{"num_attention_heads": 4, "head_dim": 32, "positions": "learned", "attn_scale": 0.177, "bias": "none", "parallel_block": false, "beta1": 0.95, "schedule": "wsd", "final_lr_fraction": 0.05, "max_seq_len": 128, "doc_mask": true, "train_tokens": 131700000}
Each number is 500 + 25 x the weight over its row's rms, rounded and kept within 0 to 999. Layers, rows and columns count from 0. Numbers have three digits each. The size before them is the row's rms in percent of the matrix's.

# down: layer 3 MLP down (transposed), 1024x128, rms 0.156, rows 361-385, columns 0-127
# up: layer 3 MLP up, 1024x128, rms 0.239, rows 362-385, columns 0-127
down361 098:484529507465459548469491526539481511494514499545525488495477480475501479491500506505493536474481473512542504484531536513494475474527505526484474483482504520516499454485483543512510485517549534509444494536471505527470510499489501491466513478489495516496477525490460469525518495555509478506583503524518500491510443520501535524480512469510504485496454499471481484517484486442490539512512
up362 101:478485505537516477524530438513535522463487529500545509499518510459541484495475470519491512502508533534475483472503490482495535482509500506488558510504486505545474519463506510523532532508430488522457536481464453483552534500495476490511507505478502496466508525504473519493529522502497517480507489492452536476498535479522463515496495479531527484482500497517477497482500478450538476530469
down362 095:517496485529505511538509502512483512511467485448415502468497508525495524488485496473526526517508569503464497513490446547502497541486498503540490485525514530496505503499487464488476482515544486470534497485493482481481503450483504504520465537549462523520441456535510477495508517498541483527508496505522472508470467487515505460541479513481522511501507482539508513476507516498522489472517
up363 093:536476536486508473497497526516487563489494469509493508490523469507466484564522517464519518495487494488473520489501498477509485512486540501529484489540513518463481486469463489530488488538474463548454479511492503483500464501501455534473445516510494493522479499479458515447457495516513502527506491504470513508489504536480515553510518513501512525543506529505491446545481524508549498515475
down363 087:484506512470528506509497494498503474482515480525449466530534503467537528487459444491508514546500546493469509556527500467490475533521494543448510478490476509491523513533493509507550505515484502481476495458505484493511469474532510470542525486475486516519542513466503453535521511506536525490557494526504488504519496477532481466494507515494484465486479499516531515473519448493470520481480
up364 093:461488510551525487482501449502499519530499536524530493434479513501460519505500512475501490555507440504549505488509498490481504499557517480504495529524489495470521489501456501509472519440493513530501520488521488475512508520491446503506471503526495513522480499508531485499480531510557528452501530473487508487488489452519454487483555475479532514514494462492456513531518492505506485503501
down364 096:490511524500510502474505547498498499498510506504484495505500546509479468508508483508489525480498517535535500500497551498545508467518468507516521509498528531481519535529514457500507454489461503482544526438496473511537530484468497478477525512443491512482490473483556458493462472468501501515476491481505536448485517481559528498481493478466503513540539479467529479475506490463540517504473
up365 100:484468523497488494537482472477479481503458517454485520522530526476522489491506493514493507506459507509517507507490537496489555478533469488467503491541483530496451500490493534517483518482481525502455518511526452516491462521497506547495517479493468484520484518484485529481509519538474477490471517470515485511439496507477492541515488509509497538526502470512520488488581505495536482579473
down365 087:526524470499481479503536516538503539496531506502499459521420476531504476518488507491534491465509496488494506500516418510508441507496575480518514495503522466524501480530501465535507450477518518446513512509491469480487523483512510496541479485531472501517495471486502456506473518494508548479490500527484552478500479494524511523489494510502524477518531506527494487501468534505506481471507
up366 092:505498508491497503480520491518467495503529475465603510494467460553540503464545527493536477539474522468523491529473527489516470473505529531499485514473511499508509497522489499509491475502523461519458498498545512496498498508483532497498464524473480475489528514496516508471492482505519487496528519462543481509454487477480500563518461492478473539516519458499467475515528500488508492478480
down366 092:504511504476484491517500517467548486508523494535494502493479514484494521534527542504512456479506484472565491492539528527505444512470498514495491513517499525515495483498474465551469549496484452500523507497537500488494539506450499517493541456481501492505474481501479500489518487463485500449458478512515507524501502535503498500443481459502537486503536454507502488546523501492573501491475
up367 109:509483503515456469469493485511505489509528520509496523496552520509493512537505532499510436504494482470512530487512520540507482513488526478522514518517476486481529482461490502513476512499509475508494484518500556503505519564497478521492543513487500540508481497499537488477462505467487472483553488483501494455520513506455563496484510514466503477515495460466512509500422494523553479459462
down367 116:503518504461501499475462499512518471505497495533527476533509509504492450485466486533513469472461487498548536433489485507541467495501494468502492469526496508519496528503506498489485570555521463528485486506469507533520517531498453537529507491474520517503480478526535514506502539515492448468538512490520474535499482492474529489523529464505510496512492482481454485560486468500489510485516
up368 106:491497474515498523499466508512485492507466504535489497538483502496551494469501484488508536509479533456494526495533533449530514486512500557501470470499544520499442505508466434484441508467544498467489495548496496502535482515486520516498513446533508523520526469480495476475488518512517498480526543467468483516465489531497551533495503505492477487523512496509488496538516535470478488492507
down368 087:496524507511468473491479456467530519472509538508459472463490538528494499520501476500498486479477454491528482537482492555516509450510476526488514518502535467481555490504499555491510450497497544468483532456489483516535494513489491503502513491455499521511525529525520529520478491480478505489488489506512513459528458501466451485488473479530475506470545495504515526526493504507545526523534
up369 107:511490535526485487483457502498513497515503446529526467519468493526476505503531484493517538494507515446513506547499498529504483493511479501495556512477536496511496509495520488471474467510501473446503538523468498481521473474502526524512502504503535472505506534473504497466516477492537431534488554529517508488490487500527498461526531481501486450526490446500520459494558515523492455482492
down369 101:541487473484517487452472488467489506532493504503478497543515497468473542489501514476516490460543533477528508480506509461507491538504549526503448514485555484508508512472463494514468508480437494546454477515515515482493548538512527492507478496502554494474532468503525502506520523518514509518506509508510536509504516488471496490469481483504516525460520495505499485495455461508503445544467
up370 105:491528500555530477497481488440526524495490453467499513490501484490505465515509499505452485511555504454499517528473486501514529504486482521492511515527528499473495530511491488558499510461471510436509546484503529490471488468463509498523513527512526471546519515497483483513517492536509489518458509452530504467498540492504508513499528512510532463548483436525484481481487515460493498523495
down370 101:563459480501503534478520486515472506470462503494530492508457508510516501456464527475495502467489529481493504467505475505459495517549498482493489541542444484563491483470504480486528516513510515553472497482503522506539531533488471482469506509535500460433485501476542465496492490498492534467494548491495521526514497513529511479490474508524485501480493503520526519523463513483520495528487
up371 099:544504513508523493491511497490534483540427467496477504503512517496515535524521555507537525575477502510512513466493523484409497495489505496528467504510479502449498493481492516532494499486517503530508500509531465491510504472519479504486540521485513497501486549521534493498513494530481480540501455477462436487459489470513522502484485488502504504457505486496468482490521497526522482465508
down371 096:522509501512448475505486453490540509510517532461488509501533511500485511532498449512491466478517501440471523476456503497575525524527500506499541478496530536514504522506496488463527489490479511551524478499524451485520519463499507497475503491509521501494491491480532508466526488436444480476470524491515496507496523508498490478540475508497536496501513508561462514477517507487525487511539
up372 105:469498492493484495501496509514498458515560503478467471484512488530491516474502508566486565509480526540507507458519528534473448480541441438514516466496490525484503503536519507538490524463458506506514492491488499514553485524482499510481484526467486495522509483502491518471477502503508476536542529478509496472519462543531481502454478489480468496479504486472521502521499510534527499493508
down372 108:503505494511545484518470490471518551544475533503496472479498502450554535536495499558450518485521466492498448512485509469465506519485507499455497510506507485523508503491504476525500528485495462483493517529495522518531500534475515512516543530477542517413492505506514471526523522508491510517488541484476499491483496479498524463522480505465504464492519461489503465503494472546500461510497
up373 096:513459464466469488499487524494524538524512514483486470536490520486484521503494497526480507462518485538567508545501533497478504554527539518528491521504506521482491493498466486455476456521511500516525506491445473487502484469504527499497478532493547494454438488449498485501466499498494479494503533498494553498538564506517531516496516477490504459513504500494493437507497501500495485509518
down373 105:494521468512457524495504476504499472467484457488487497529540513498502466538480516514480479488456503491502539467468493481501508506499507496516504438503502469507558514485485505490502533497497456552525521462533485521478507552487489578494524503482509501517471518513531513498495496491484480497466480545513497484495479483480466462557499532489450526520509510467506479536525508476506543527541
up374 105:527518474491505491526504501508501501543495491503545517492472493553478518543533477529472438505515499473509505530501516473479530462477510500517505510481511503513475532519484507511509522550465448504466509490507533534507527512475491492516529481508490459525460510488483503504535474468479506462444489523501537502466540429519515492537534513460512519517510489499499498473497459451477460518484
down374 104:485473528490502522516529473533506492460513459513473522463521498501527517477513498492488521542460493528454510468501504476503500511557471518497515432507456518522537509478528513478496513505482553530490466483508482493483477512498473463494469516461478492508537507503510519500503508559495497477484530498479491501480504577507495513512495459509459509487500494529497559489524484482492547446515
up375 101:461486492503514509522529482531519491494493515470491503508472568513488520505493474500465560479454520523489492504456520485475474479478545442496489480510470499529525450497478481503498507504540502532468521500507510515508500482495528494458478461525498500474510534517508467436527529486497490459537539527493507491521500546503490465488521461549511507507502513467476545511476522525545514488496
down375 103:479487509537467525507480488501433514484472502545493529479507469503523528494495506515515501561516481490466564526528504500496487475525470545477503526485514459479523531490526522499521481509464521490473495476496482484483423509506505519517523488439504534502482487474508470494485518505504494486449523525510450492518525483473472544504483534468465507518516524532491502512532517548483515489507
up376 094:514511503521493424459490509517447493533489495513483526515471491516547474484542523503477491511558492503473491493521481502472531501488496509520497490443501516522535479492506486506506457514467503502477538480545515535490508516522495465473537500487462519483487496534487527508467526507463555529519518471513464510499487440483499481493529507500530533495471455476480510493498564526503523504503
down376 093:500530465483502526549510512487505506458519503512525534464484504525500460522513490537489505507514515535564465467496478473481477513514494463497498550553484486456497509513466496515544495495488501467469515507490515498498512511500561506510465526519554478490482495504525489446455497478507454478523483501479493521483479520507514482496535526491500486491507529542467502526451426489483512491498
up377 109:485528563512505510472494495490486489504473491532482523512482512466502483474505491544487504492499506504521471528531492446483497516533472480587461471503520485539459561519500511506538531526514498476465475529508515500525488471493528512520501487511455467457527492466499456526494508534537494460477484512524478507476530473523483531492512518519505491477487475546468502515475514499456489517487
down377 112:505473510462469529491521511505489506497501507504483466530473510491535511458521500496457480499490541486509493508521494453462459546531483510517466490469503545535479515486460496510470513514481472519480480531486503497539507491530540491526493520501479474501537551494489538513517519516496521514481495532480462506497497571495475505553486476500505501518454493514489531443531457554513477461498
up378 099:518505475517479476510499479557464473455511498503466502510503513500536513565444503508474501490494528476488523483502490476491504493506579484476488531488556519498495512496478511492473507497530526516505514497460485509497534480467525496478511481493517525497477505489522498522489508510489490498478546465522543474465543471464486501502516501508531507553439433518497499531459512509480488538525
down378 096:457489538502513497499542466478471495529448516543543502494482529500478544523502487498514496500486495490582493503484509526494487474492510505506491473511534482538469525522536514494509487491505552500487511522529530498562454505536494534479484505491522514490492457465483484493507468510456540501489512522500460478452497457523482469467543466469470492521498498483499506474510466511517475526513
up379 086:547459479547488520527520481537484504449483516508521538487509533489493495464525475506489521501488460528476508536502477532487516505490542500491536504448488500517458530493514498512458502533498512454516523515466513517550502451456501496518514537488493504497497482569452517503506525502464519503507486499437516473502491466503525486514494498483506431504475507497474523482480519515533484490505
down379 089:556533483513478506508523466507453525521510478486469463541521533490523489540471478494485499495481548445525486469539508444517514490478434506500530539521495524537550460476494507535504499518514504478477499487479492466499468440505518509475519488486476485512489516489500518520543505494488455477532516514510483513533497509525502503521503481540510518486515504535461496451500527489495471486505
up380 094:500499468517540498474519501468510453488504491540516527482504512506515505475467527509532493507472473461468456470565506467521508477503502481454499529475569498490469533529525524483535493441487517483463506508492497534507501473491526517507492561513464466482536550475505546502489492504507497486529514467514466500506527531474492541526469520473510478511519505476490458496524503501519493501519
down380 089:533486522512520464499525482531498516464478527465494479525510493468480486504491505488506490525502512489540558501463556531496524511567534532497543477541523510470568457521455482540476488493491467469533517500487512518481508517504517476486494464496508496495464533478480488500488491464495437516480465472529517514478486460490519500511504522507497483485520494489504501518475515466459481541518
up381 101:483500507458519456511474508465510463524540493470492503539446518489478516488492471493503471474533475505470509485539515486478510485494439512510489505499484518472505560544463486530492504520493506541474478454544540515512466525509508490490465493507469501556519476507492503553495518490473507552478550527473513522511524521534488503506506510532523528503498480447478508512518484465496479481509
down381 094:546482504552479515505495505516541497503450542502544523470551487463495548528461510509496491537521519512542495509535493524492495490494515511518495491492510522520502500481498542497481528507472491490507539505477478470508521503517520483496532499492554533455462516528496493497478472504437455449511462491524487484482478480472498449479463504484506457491536490502531480507490512451494505507464
up382 102:531491482488508522506491500527511495488494513474495554479481520484515484459518526503497468564467480477499462480468511534465509519532539451509450546488494510501468511489492485510543474475502540486476483487486480536519512518479550529491454509543493441519472491540502501542497499508508502503494481479555526494459526530529512530478488482493502488496455511524501515489451519483491470535497
down382 111:529498498505484486510508504505486470495529530511535498498478452499485482496483555517510505452442475523497482515507484478486527494556512541519507481479473446524509535471520510514503483493513499506496471508473529501497551443517518517512484526517467485560507479501512491471521520538467546474501529490464506491487464533464535455482524488520472481497503522490485464496510468486486556504544
up383 100:528474494502516498482520490477492486491513519506493521537476518524496441467481495506482537478489513483496492502498473487496513479494537519486525493468494508508482505483498492501461543490462481441481481538514471457496482513486490530458488469577540525545472502483445532511501488510499515550500516445478510452516479517519520529509575527515500530497523513489461515505512505478489506537527
down383 105:504493500481472482506478496465464508525499542494526493509493515495485509537486461515572498461454479462507469504479524512469534453508488476506521516525559504504462482506514465460447510508496520478526489460488525483510496491541526451496498490534501493461501499483528499528509456499487525491576530555451529488504531476501511506506467486497527497507527532513509509514500482503492524507519
up384 087:520538531478512494437530519491518475464521505494470518511518468523479515478494494468526471532501518511525468496503488525462553537520532513506463507487497527471510489524517480539521524457524525478484480498489501493459475477512509471487560535490555502500474478515493495477450536493511532542511512517469507486483554445504456527532506519477509504461487488528489461498496502489522475491498
down384 085:471466551512486487501480478509519485496525508530518540525483506517479486559515533497539535480526461530496494502474478473517492515473517481461499484479461496498511472505519466557494494499448493531536529472515508532506490493509500517458487508476481555538508471438484486523507461500483464505499466475506452533496525491464517501541544513510496478448492534498493521513470488527500517515496
up385 101:493497475520543568463505542485506538521500490502496503509474486536508491511543511456460515525482501486521509515511504490466501446503513462491464463453502494493500485556497475476489530487481480505506515493532527486504503497450508487439517514510472482531498466483515479523483512481518493553524506485527492490501458467533518550492499542534461542528479517530526464480479506519523495506474
down385 111:515476538522478494444494497474531498493545520502495460506511562490500509451477513525522490497507490482454486454478478500502554516470498492526534533495493500504479486463532525534515471515497489525498552488480508497537523491481501485535509474523504479464518544522490499472485474508506494458529453492475538476520493501518499507511496469469475446516500544486482555498490529459479506541511